{"n_layer": 24, "d_model": 192, "n_head": 4, "n_kv_head": 2, "head_dim": 64, "d_mlp": 768, "vocab_size": 4096, "activation": "swiglu", "norm": "rmsnorm", "norm_place": "pre", "norm_eps": 1e-05, "positions": "rope", "rope_base": 10000.0, "rope_fraction": 1.0, "qk_norm": false, "attn_scale": 0.125, "bias": "qkv", "tie_embeddings": true, "parallel_block": false, "init": "uniform", "init_std_qkv": 0.0594, "init_std_o": 0.00743, "init_std_up": 0.0594, "init_std_down": 0.00429, "optimizer": "adamw", "lr": 0.0023, "beta1": 0.9, "beta2": 0.99, "weight_decay": 0.061, "lr_head": 0.0142, "grad_clip": 1.0, "warmup_steps": 506, "schedule": "wsd", "decay_fraction": 0.366, "decay_shape": "linear", "final_lr_fraction": 0.0, "batch_tokens": 131072, "seq_len": 256, "doc_mask": false, "z_loss": 0.0001, "train_tokens": 442300000, "steps": 3375, "dataset": "wikipedia_en"}
Each number is 128 + 32 x the weight over its row's rms, rounded and kept within 0 to 255. Layers, rows and columns count from 0. Numbers have three digits each. The size before them is the row's rms in percent of the matrix's.

# gate: layer 12 MLP gate, 768x192, rms 0.107, rows 553-563, columns 0-191
# up: layer 12 MLP up, 768x192, rms 0.104, rows 553-563, columns 0-191
# down: layer 12 MLP down (transposed), 768x192, rms 0.0878, rows 553-563, columns 0-191
gate553 112:154114145132128137160100082124139068132183114074120114091102150160090160136120119127178150129123158098083136106099169092085095090089088156129164125104134084107179035093135145120084169164087130172093187158118134128198140106136082092163154133100121099140084101115170143147096140077057108129177179134095093112153202114106172127140119136209136131060148153103102149140110096132129117106120128101113116090097096171119104159150131150185142154166173087147084156073135119105138127143084136121149171155083153120103090092126120173212094134130060142101165121150138124131090100130196173155
up553 115:154086119126152121109105128220149040065150130158135104193080093131116170146154101148121144161136077179175086150136096123107095146138107090101090117168135130154162120169132142065115146148123117113129099135108110174146123140144078119137103102086180111153123138146159139097194102148123156147113180089110115172157138134070140145151175154108125074078122131169093145047140150157189083120083147154104084175019187192126106118105070156091088088138141135103115135097099144130109145057121125129139158088167123145110151122057127114130116152132108126117171084145149101160111160140165133099
down553 111:129126129121120172085166137103130086108182132136094107140111155108179172163068143208102106085086162157117136112131086138170139167150134072116096155153078145165081168126093157125084052099126178126112177131133071119139132157145094110138068189118136207165135094144086104100132084117139123130120085167154208160146116166100115099120066167111154169119135138189188088097131137150077159175151132088139122161098106186123137137134159137128149069128103096079155158116068102129137108128165134130171117082147069158136143116112135091145093170102131126085148075103120072075107109107178125114
gate554 093:168144081200132111192162143137173114094152145148122119078144154124112117202156148103149084101138190106077086162097089105113125083163140155118139128105141194117128112135102081154128100126099111124157139137150109145163164160145117088156125140177103164106097108184147114187085142161057134127113161146149133181120139139108121065111127131110119149086168173138096158060132197098164096145072035113180132145100098156110183137148177159094136115089146072137096083139088122145126176145125132124125132128104156133124152104165144161109132152177083176081051145127107146071076127125065101096
up554 095:165123167161102096098124165102113188107117067159056115173106108172165123153129121171131120097149140126072190161111120137085131195080073103095113146173095137096109110121121156091104052115102192085132104122123163085094160164080148096067120200137138088112159104172112126180118134151082124122156089135105145119130158081173104148121127136111139130149158086229158094158086082116114172113090176155101133178128107101158113083092053129096094106131104111119090093103157151099108139128108114094130118115187142077144122176072143082165126078134145080111110134145116135124156114159101163138
down554 095:147111148129114144108141118100177055158157108181141065077116109111160143071154182164157128181138158160115100140125154178132159121119108114116139118120137107094131100068163135128120096094145094103129137106100150097152136124145125104153133117141128145113146175143126131154113086073163117177183186178138121132127137127146146099165080159255162038110087179104066140079174132130094117071146089197136206066172148140121109127131132113096110124088148081147088117148126107183097128131181138110132080115184133125136108132148156086099102159143171148047175109146151163150159143126129153121
gate555 099:059138122160120099162153136098157131162078150168171123191078040116097165139159135104197139105118128130181094142079165112126121100149160089100188083143129139098112112164073131104097163110132182188148128092075149105170132179168133084151088158178167103163070168126103131143104155104106114180141127123147133086170087160126146185131160127150157117074189135110153104141147100120152115107112077108160125141141107076166099073077103095101182131105150163120123144130092125157060141097124119124089140172090170084139124183102109096096100118174151117144131165180129098177171159137170100108
up555 095:135154157122128167092143159089109175168106172154095150183152118181133113154152098113137086085183152196154076138170161086123114208138104169119092126179195139052088156160148080059141153121101117125093082192142087138099107163112076143201160146168118116105075135169063199113080117168087138111149120105127130115114149113142133099117124172099122070127190110086172121139149133048126151141126128091118071127105106142119122147169118116115149156166100131121171115137104095127086101130112120117106161135174183166147138101130120139107141184099136106136072188095105151144166157156158124130
down555 098:140120168133113104143101086140108145119111099099067122111120177082118115084109060151157162119040149068101163092118108146145152069125114067099133174090111135109132113118123139117165172041107150124149114136101182201144129110104152140143126120143122187177169157085134116155140118068140098147083161172141138114097116136135138149142097153110169165138124140110173157200123124140136121146137111223172127125197162156182095140098103170164119114135122080158180135102132131132167146117170115131118185142114027148121128100080145106140104115115121127175106081147112078168131188145179108062
gate556 102:116119115107130124173176170149150155131170078142142158117131088197124128159064108149149169071094142135148124132120148149119117183100093129102123130120110100084114136173155142175123121127134104187168180141077171158184108128079144177129073102146119169131105086174099100136120106132169158153071124186085118150127201092083131165124116142169154185144109087130081121166096098107096128173135090089222110149161044122090126153147106209097091084098181188134105203114151111131178153150154105108124124154142154165138084138155064123186134111143143109133145120112151107110116128155120099102
up556 100:131174138140137181128085120068106135170116116126180093173095090116126134055114121062084096099111131087102053173112089137182147111156160127095140161124115174093087132086137112098093100086066151126140115131186130095177183132122145168087121118135112081096143159136167123131138080128155167145116104121112072128084107163114059114087126111170097098135144155115174154185112091113095160165132152093093090135126139153042124122122185154135109160155154089201110112137127173152141146091170122109114118112118123086146134110121192112113138105153115218129106061106079136170142105140077081175
down556 103:132090056156130112146171110118118091068115133162113102114070176154110152091122178165121105130136158144168075127112173113163168125130120108106063131135113099091128117159121143125123140148053129148207191149127117147149117112113117132123113063192121150118120132082087152137121105094168163078159200127089150147068142136175112109120147142159189135149109121086088071187163119154143189141180058213169103119103074118125108185100148116130154088160171147124088111165098108148135167172130098068157133155129128144132127133159106161133144152183081144100176116151158144124185105166125123187
gate557 100:148160100085121092103149087121152142136077139120126161114149133080141155098116086180090132161124069046131137129086142111155202184088095152123107149092164088126119145112117148119117184191149097105101117082070149136150142139147140167141145063073187119126110086151147083185172177125092120158159110178130085167127076145164153120166113090120160096104173137072126137178152114089119097148133196121169118092116153167090093088133127178130136094181169154128125224173134122120102166149101197100130102073105125104088139084169153131093134131117099151099090161091149152121101105090127130121
up557 100:111099127188116164129135163111113104072091111190110070152081152118136154125131166112104122101137135157108121077086083133106147137171213115099096106127138150084147118109197097131152112084139199082161105152158152150082150091106152113146131112148099073104189133153088077111077074123088063114121144193098117126140107121119134083134136137123172141165103189160138088152121142118102107117110146074158124069148123127178100151139096147071162164090114127126068143147174144099168156104084120121185137089107115125151136121164142107142155129164154207131153134067146123111154134155091030061
down557 100:112143148209160136153143135190125145114128084141126157106128137139123102126136170129136092178135162156192140195110103147102127160118175195087125130177135131107152122126132133177163147157080126137165141119154110079126135127099213133113121145155151099079160092062125129181124057163144130085177162203131160124104203185150154104102126143136108145148151173100068128151097155152099158167130147169137078073125149111110136113167077112134122098145116118100101076161182126113135105094096082144160183133114097076113195088141149113058167099085120084158178100127103143123115154191140118083
gate558 101:173092156120196118109088159122158115108112103138132191142112110137073131097128101081078127175101176129137046150146179123097175166151153131186057157111125084128210101137074124091196120111096091125081157112179074124087162118095123110047114162128135086196105102147171142150152122138096141121151138132095088133127138111161214138141113132156083082149170126169139121157101097152165087124095164153138145109083149108114128150184159109096124069157120118135133133148146093092127114108122112141102138126116123206137076132149095056118153107079134136116107161147150098195168181141127127143
up558 099:150125144124175137129085075168086122172130119101196133104110072133097123148112129149072075109168167120135178157106132095084124069147140097158098134158117173100081064110075070092135167082184128067061116119114123158116148113104153095127130123106116142143183103150123133146181147092077162137124161123072131128154144118164183123092133160144070123125124134108087168093117155134107122175084108072169102127175159103156201097131199127169146137172112083111149114102140086105125133071121128121048128176120190103146089158077112074169122126122161130113175113105112158126124115078131078169
down558 100:050099100119100116124149176092155164118100184084132101075095114127190102160117160165154102138111130166111119151113118122148120135084085116123174103082055146116123128096102131180101107175179107186185094121113115128123112167099151145159120078091100165126170174165090138166149167130155083105173111110157138135107155174093103130127133164032162126160155117112105073098099171135108122123135126142115108107104139045147137099055094149166144166148141149149155132068126134108103080175087118150222079190131091083108185106144143144128106146124126159161137130126104153060149108154080137111
gate559 096:150118087139161110175108190204134149163117105173157156080105084132146084130097151187142180151109151114113110113100137130132166132149137090142124159094105154132126101144145155211133202176134092158066122080105145135174112077152107150069200147119138099184136130101125117116152118157176109187103099113049172071103143106100099063125144145150124190137176140162106126131069123111096144133137086067155114122162115145114131104105164200158176163149128091170068184127128138130097136149182158129118105094125140138131152156132077112126141185102152145152138126206153151146154131168147108084
up559 099:150038135113137161151200104097142131088130119109097123106070129178152145090143174075117097128099190187113130157138145189063156178163150119117106131128130080155181161150130119138130172090030071126099097124131161169128153104126113100147093134135160106105083174161121152143151131129137118099132070160108157146097149189122087077103132106112135195122113063185138166171077104126122145156117177126131122194094156152138110159105122086140125174146131147179152148124115085129142142119111185124108159144180105127118144161167083174106101138192182149143120092078177155129162120104110169084
down559 101:181139141139157129138080077143131137128163106127109128129140134204181113174071085110151080141104156135130092091179141102124163106111151164136152084179066162096171122101159112138152165138150197116119142148107141158129126097088175083136122139191085133112142144130113163157122181130101116110090111109128126148150108159122140082155125154189164050090101113103142138195172127165083108128157096050101108110105149088131202143160176125107164083066115164122162100124108117177119049147117107167204050104078165108108133175108174124107113108108087161159112139118147143127153170122153156095
gate560 102:153095036127175065123151139126181132142134144100154131090070150192114126111071145137104106111158147089168128109144093164120137172111101198154155103115053115161178109100141081098124101093121137153155146113165116163115148167216142152109158141113125118209185128139148085143128183110126084197103122102133084141173090162075124182173119156177126194064120175102129110139128119101143132160074184135163106098108122147119058125140170082159116108116127096140160149105163121104123148146113156110134133116113185122101084110110086124137157165136124165097160094075125169094126172102131162098
up560 100:119155138091143129138128082130120120175130076149145165141096089121140137151103120194129105153117135099120089081151100149137114097173103177101144116162103090132074102178092084122100105114167118090155105110126130085128082132194147141130171154083177098106117140116181195074120128088114121124107144163162145116112143121138087184107148148117174184154097186110100100141192138164122170114134122120122107175114074104094128166136133064137149109059149184079181148191122132094120067102101165175143098176163154118152129111118112059077161126126211158069088126109107093134079060167097140102
down560 099:178093120107126111101156102086120095126147126176168154127120148090168070151087158131111137171121172150148196103139044124112119115161141145115158090064103076146155138101061099070128135057155085036177084161139161142113178107140153074078118120119109085188145132107162102162142149156111114118107094142119128148133148070104155157144103134140112142118127128104091123126151128202169097160129201156081071163173103118132115146133139101107103146086109118105105127110142150178106131061124147150040132150174109175073145103159161134196132128137076174111175149136145085156133140136142147116
gate561 089:142106143154079144121150108134080126142068091136142138135119165134145137147174090147126114184146077145138168083150097147099140096116135141135116160132117134123137135129119096138138170142144117123170093171130127109174092151166131094154134149090080140095154157113163172069071148131131169106192121149112126116161099151092195036062159135137107142084191132131134115182180139170092069145157154093129130130101094090102142134203119120120121114085153139165105103115165067126128060182149021125133075086104070113155156184157160167098150193099128148131182166093116163165135117101171101105
up561 097:108133170114110101150136166150089111204121118091135110115112104114123133200117116176136145175100137108131134056138114163097132063126079148076133152111055121062115155134138173127092115121176122174088139177116126126116150169101094107088110103088131140157161206110092169073125106177183148179122105158165139049135120153105187079126137118147151155105102157108128097050141150160150128159130095171109105099173137147151107102116144107154141172119125111113070128143136131162152140080180139154131151107078120204164104109148139140187169114130192070136141153172153075119102097164131100196
down561 096:151151112112130126159133141177114171105109176184086136160178211078125129133144125141121103120070094144101100143136137085126076157157093184125130078154145082133109161071098142140099071119092125124127092088130135108114142087122157162116132121158145131177100059176125095171130153084121084133096105105134076131108179109143099193174167139021110086145058081174131135138154126116090124102136090091097117161133163085151182123102128150135144074130128113131194130155110146140132176174134190146135149187125156105094121091091136119115071077151151165135093063126091148110165192117156137118
gate562 094:125176123168065115097110143125140147119183149149074103044103138141144107154161103095128142081069078099120094142114129122097096186048079158133147143159107150107146095103111201132143140085136106130177151160150143132056131154112155132103158149145113090164080119124102169133117176108142124106151096081101127129155101084078054109125101156153095195061148109163118158157085123114158104158097141101086157171125079123171102054095140104089147096137163091119097173152172139133083142167125131117109127092206115120138132158153146135136095140185127133133158195097100140116162186152196116111
up562 098:185144083176145121128102129185129152180132139136139138163069185152153109094070118079165166117122050108127084140128129181128112114142167185093123158085059052144093109080059131146188141166098109149140128180059123183142154118134110157152132114128162169147122154184117142184176141124171170173123142134181081119070128149121089159181144125127128157099132099112160135143174190139088138130176117089160117129141079142166124099166088085151159145091180154145110166086130121147117133089119128144151159102156115133145114161127194131131133144137095151146110123163102081118140148158199186091
down562 097:120108175101167098131150133107117166054124149101092106129057158147108089148168121145135108091080115140178133157142148107124115100123122098121102127137146126131168176171104142128125103152111108111151111174126162075072144175132108144132122115127123096129099081174164146140067140103080105067116117093117125120179122133147114091168072036072104146113154102132172131153135121107134077132083128140142194115187118104179099029168130147085096135076135129086092145096085066131082128113084125100212137071129119085093119167199118141137136073131132122156130138084082114102147167087192111154
gate563 103:142164144100145084177109128145183113142088173082094128122124089111116120134181125135131148094070081152123132109087200119131156134153130120145158149123094059124133100104125158097111108176132124070134147123148136104118122123155172128140142140102149135181073094157134131136147135097131072102138125132128144098161136160095081119157088062132110096163131066100109137085163134123156119075096094141123142124131059096078080115121138140153163131161157196159159084159089159129057087109145082096135142098115108169067113170135076119101124048161115135075177099186055124166087153090208071077
up563 101:117110101184124162111116078208141139083058084100134158171134110108105130079152150181099139121126139150113118173153051140235094159115176084067084138119143104112114145120105106127143150124143117126129119125143112122161128169169137104166167088058158083105141118143115086179184121124160048119108150130145107098119120112117130156097077101149134179175152159108116099097146170099147066132147124166093087157146121130120077116131057203097111070136205098120171131133137172070175124115188133144156126097081114157111129108114112114093172100123121133142154176128151146086119121126180156134
down563 102:088121089068101131114165147169077148162187145128167118145131083105149112191137153145104107148164179115166079170125169107097106101152124097111082164146128203134124105099095155142155128180091140107193124140139092114100080164097094122127112143119050148158178116146144110151126132150141108100102132099098084103204107134147105097098135156147149193137083079118127145165137135091111097148138118075092078129146095112129184091198136144100111189151072118135144101098155154141066084119057125096131066139114155137147114145049128068170082061202132171124138148118133118120136137122118090145